Each number is 128 + 24 x the weight over its row's rms, rounded and kept within 0 to 255. Layers, rows and columns count from 0. Numbers have three digits each. The size before them is the row's rms in percent of the matrix's.

# up: layer 7 MLP up, 640x160, rms 0.0615, rows 206-216, columns 80-159
# down: layer 7 MLP down (transposed), 640x160, rms 0.0637, rows 206-216, columns 80-159
# gate: layer 7 MLP gate, 640x160, rms 0.0662, rows 207-217, columns 80-159
up206 099:152144159075116139089142190117159148090136120149149120103120124085156124120134094115109123123161109091145137139128107117129140153093132132144097164118098109087139102133147139164156114144131147114130118137117113149133139083111136099120091093
down206 102:131117118137151124124147112097195094151134166113116163120124135140124091137103150158151132116134116104116132147123138097122129138085140130132114198150125097070140125154187087093128145115133134123154119129133144139165124105148189105134137103
gate207 093:133174114120115122104100140139112088116113128145114109090114118133102145141132119100135118141113133207139151195173135135148141122102115151146146121135122097128143155158090090084105176177104095159123148145134107088105139116115111135140082113
up207 094:165159097117097086137105113133140151112133104123170157181103126125118140114158105133119134130105169140139105125125171137109120068143132123143120124144114117091140163182141128118113113110138113114105104148152124134124144124184191111138101126
down207 092:152079167132144162089132096117120108193160107094111128160149145123141150113117123108102121124100176114141119109118123109101112138168126107121151093157106104081169113116089119108083131153128120105116148149083123163182142122109131101128098115
gate208 106:115161116115166110144148129145118145166133124154142120141129145126134116097173180093113119149116133117148148115129129163098119160202130207108128135114158154077123147131081133116128124124128125083127114116100130152132136126143161149132123126
up208 111:172123143138194155145133127120089147140148156101109113141130182179112115114154102129124139127132157155106097130100184099163118139131154141107091125125107115112140151132109113093127138088140108093140152127082122137129115112108100107107061130
down208 101:128100146109099141132134115121115113163108101134061088095120113138154120149140128120122148145156117080122122079138152134148135173116119112147134112146120098122104093126147168145107109134142104112119105085135102121122138140144153117156116107
gate209 084:141175186124122144129111100155121126143103115096124133080130092092169117109093137172152124121144125080097118128113140120087103119087165069151143068117154097135143144138103106154184090148126107144125096137141111130171156103108160119115139132
up209 080:094134090118079111112123141146087097134043124156124088104109093086155090119138108137110121089144127130139125106114109169130112121101177122134129163133148096147137131139154106115132096138126109143155115109168132137111126101150145119128120112
down209 089:144101088152166116119148134110108122131155115206157168150127144166083112102130128120087139118095124145173118094154125166162115157132127120097126157117138163109135157118107142102095128106103128085128126092119160163101100152148104116124109102
gate210 104:083134136139105109135164153132143152144162111099118115154136119116134154143126159140098148169113172090146137165154102117082108124113123130164110139104103093114166143121121110190117167132140107123139135124158136125091157147101076116140173137
up210 105:149117113081150144132087086092139155158133137145144136104107131131122158141138096159109173144120095150139155088119099119137111122156136144110132152131085136134183106130100122184088140140149140139129095137145144147125076175177122139155150134
down210 105:123128138115134101138174138156117119123073144130112120132121135158146149101107099126091136146165130158100081094131143129141102100135089135107138110138127110176119117121170126149089117120129147142179130130142165135060114137129129150167157138
gate211 117:158171136146110122177098098065122128163138140161123169106127148141078123120108124107144168152111122169089151118129167108100109113128126150161178131136134120104139111093119126165104135111136080133089131150131121149132152164121104116148100154
up211 113:108093127147117129109117159115152102092141173132082106115134147133145127158104120126099125145109156103143101123124128097121147079142148105111111155147041114166128153112093145110107143113130097111128115159136143138076130105114170155135158138
down211 113:094114139123118098133129128118177135107132145114154149161124139163074122110137156150132122118114165150109133128152144150135134131105132147120151163148106178150134146170128143122137160135091131113137089120126126152139104116100131129141137097
gate212 079:172155129151195108153121124146163140139114104116144112134165123150103113150149151117143098133123161085114165124140146166174149178125135074152138159134154124144116113107118159091109114144104146143105126116139145096126135123076099164134116129
up212 085:137142138139148142131121116105122152129136127135123127152169095123140183148118136117099137137142121131116153187128149123130123152095124115165129124155129131171166091098118124113139113130107123116155152112141123078119092174100109100122133145
down212 087:156150143140172141152116115145142187138132120077126113179145162119134103108116134162108141055134151118106124156183112114115090132140143151160109126178091134104171142129164121131134137123110120151139079127128126176139115124108125151142135156
gate213 100:142144143151171126108161153112177142130117109088144121149140132172113114157129159090127124112108132116124120142125150149137130181160166090151135108167135140167139101120100135108114124112153136135131113117112095145120111157142108091118135089
up213 103:157112117089144139137139127130144142148145119146158137116120105130160136109095122107111130127110113091120137087126106133171103146123174134146088132113120101115141101089132091139152140142134140090141091156149124138121124174138111089133187119
down213 101:131131111117069195121139136129115104163123127136199158130143148143128128131100085161159140097122129109164123109094098101133106118141106131104071113136112105128116119126140138169122140110114136121118132172107115123170100126113174102147107113
gate214 082:118113125095146127105088072112127123131112162145116139131114158145118102167152114150112107155128158158118087135123162144153061103112138134131162150091156134133105140150121149118106118140114162174100122131095103133113140128149151120112141128
up214 091:124119192134113155127153064096124149095143120126184151113117120160120101120130100191133141140115101092127147175119124121169156117154115136097161109106141143106109151153135131162096136117060123120162120102115121131121123141146148089135133133
down214 089:159092113116151118097084153162121091158168092142178135156146142133112127145129150110159124159145146135093136136107152094123126103117136116139107092147156120139129115103147161128150131110122160131145134109074117103126157115112160138064139142
gate215 098:085108121110154101139123136110111171105172173134154142086147160076125131140156121131094108114112130164129156162135099140111109131144113111124115096058126146132117175138120110115134136100144121140131130137129097134110081175151059130125107136
up215 101:078086120138106101113144101161096137129103174175134143119117128124108090096167127146115133109131130136149113109118115129118052123115149128102139079130145150155120136121134150066139145090118129103112152106127142161093090147116139120107143121
down215 100:139108122148125110145176089163130088109119127151133099118127108118139148128127139149100150131084152057160137112118145092138110145125098149099159114150123135132163119126100125112084139129133070151106120129153121088141133104128173115177142107
gate216 090:135142126195146107123138115130117146141121154112170140093154131105127146135099126138172146132114086116117119125116087156155150133139136149148147167132146129094116164166130174078144154126128133108109075131170089128121144172118160124164110118
up216 095:104142132136137117164075110137127131151114109100084136131138080134163118126114099120177113138155150104117128105115101143125151132120165135137133159135147138089122120150119142113155136131131131067153087123144095128127120166130143158155140066
down216 100:146159139097130074112129101088095117113169160095046103145127153111106129174109111119135144136101131134096134089151139107124086123124134103114076141149134160142131115111137162106126134126150133113151139139123120134126125136156127163120143128
gate217 104:141158127119137101118144174135142150132162167155163110157123118129144134139123130127104133189166108106119149109088138125153151105140097144117090148065086109096098156120134114114158123138130125116113145107127144114100139125163117144177098135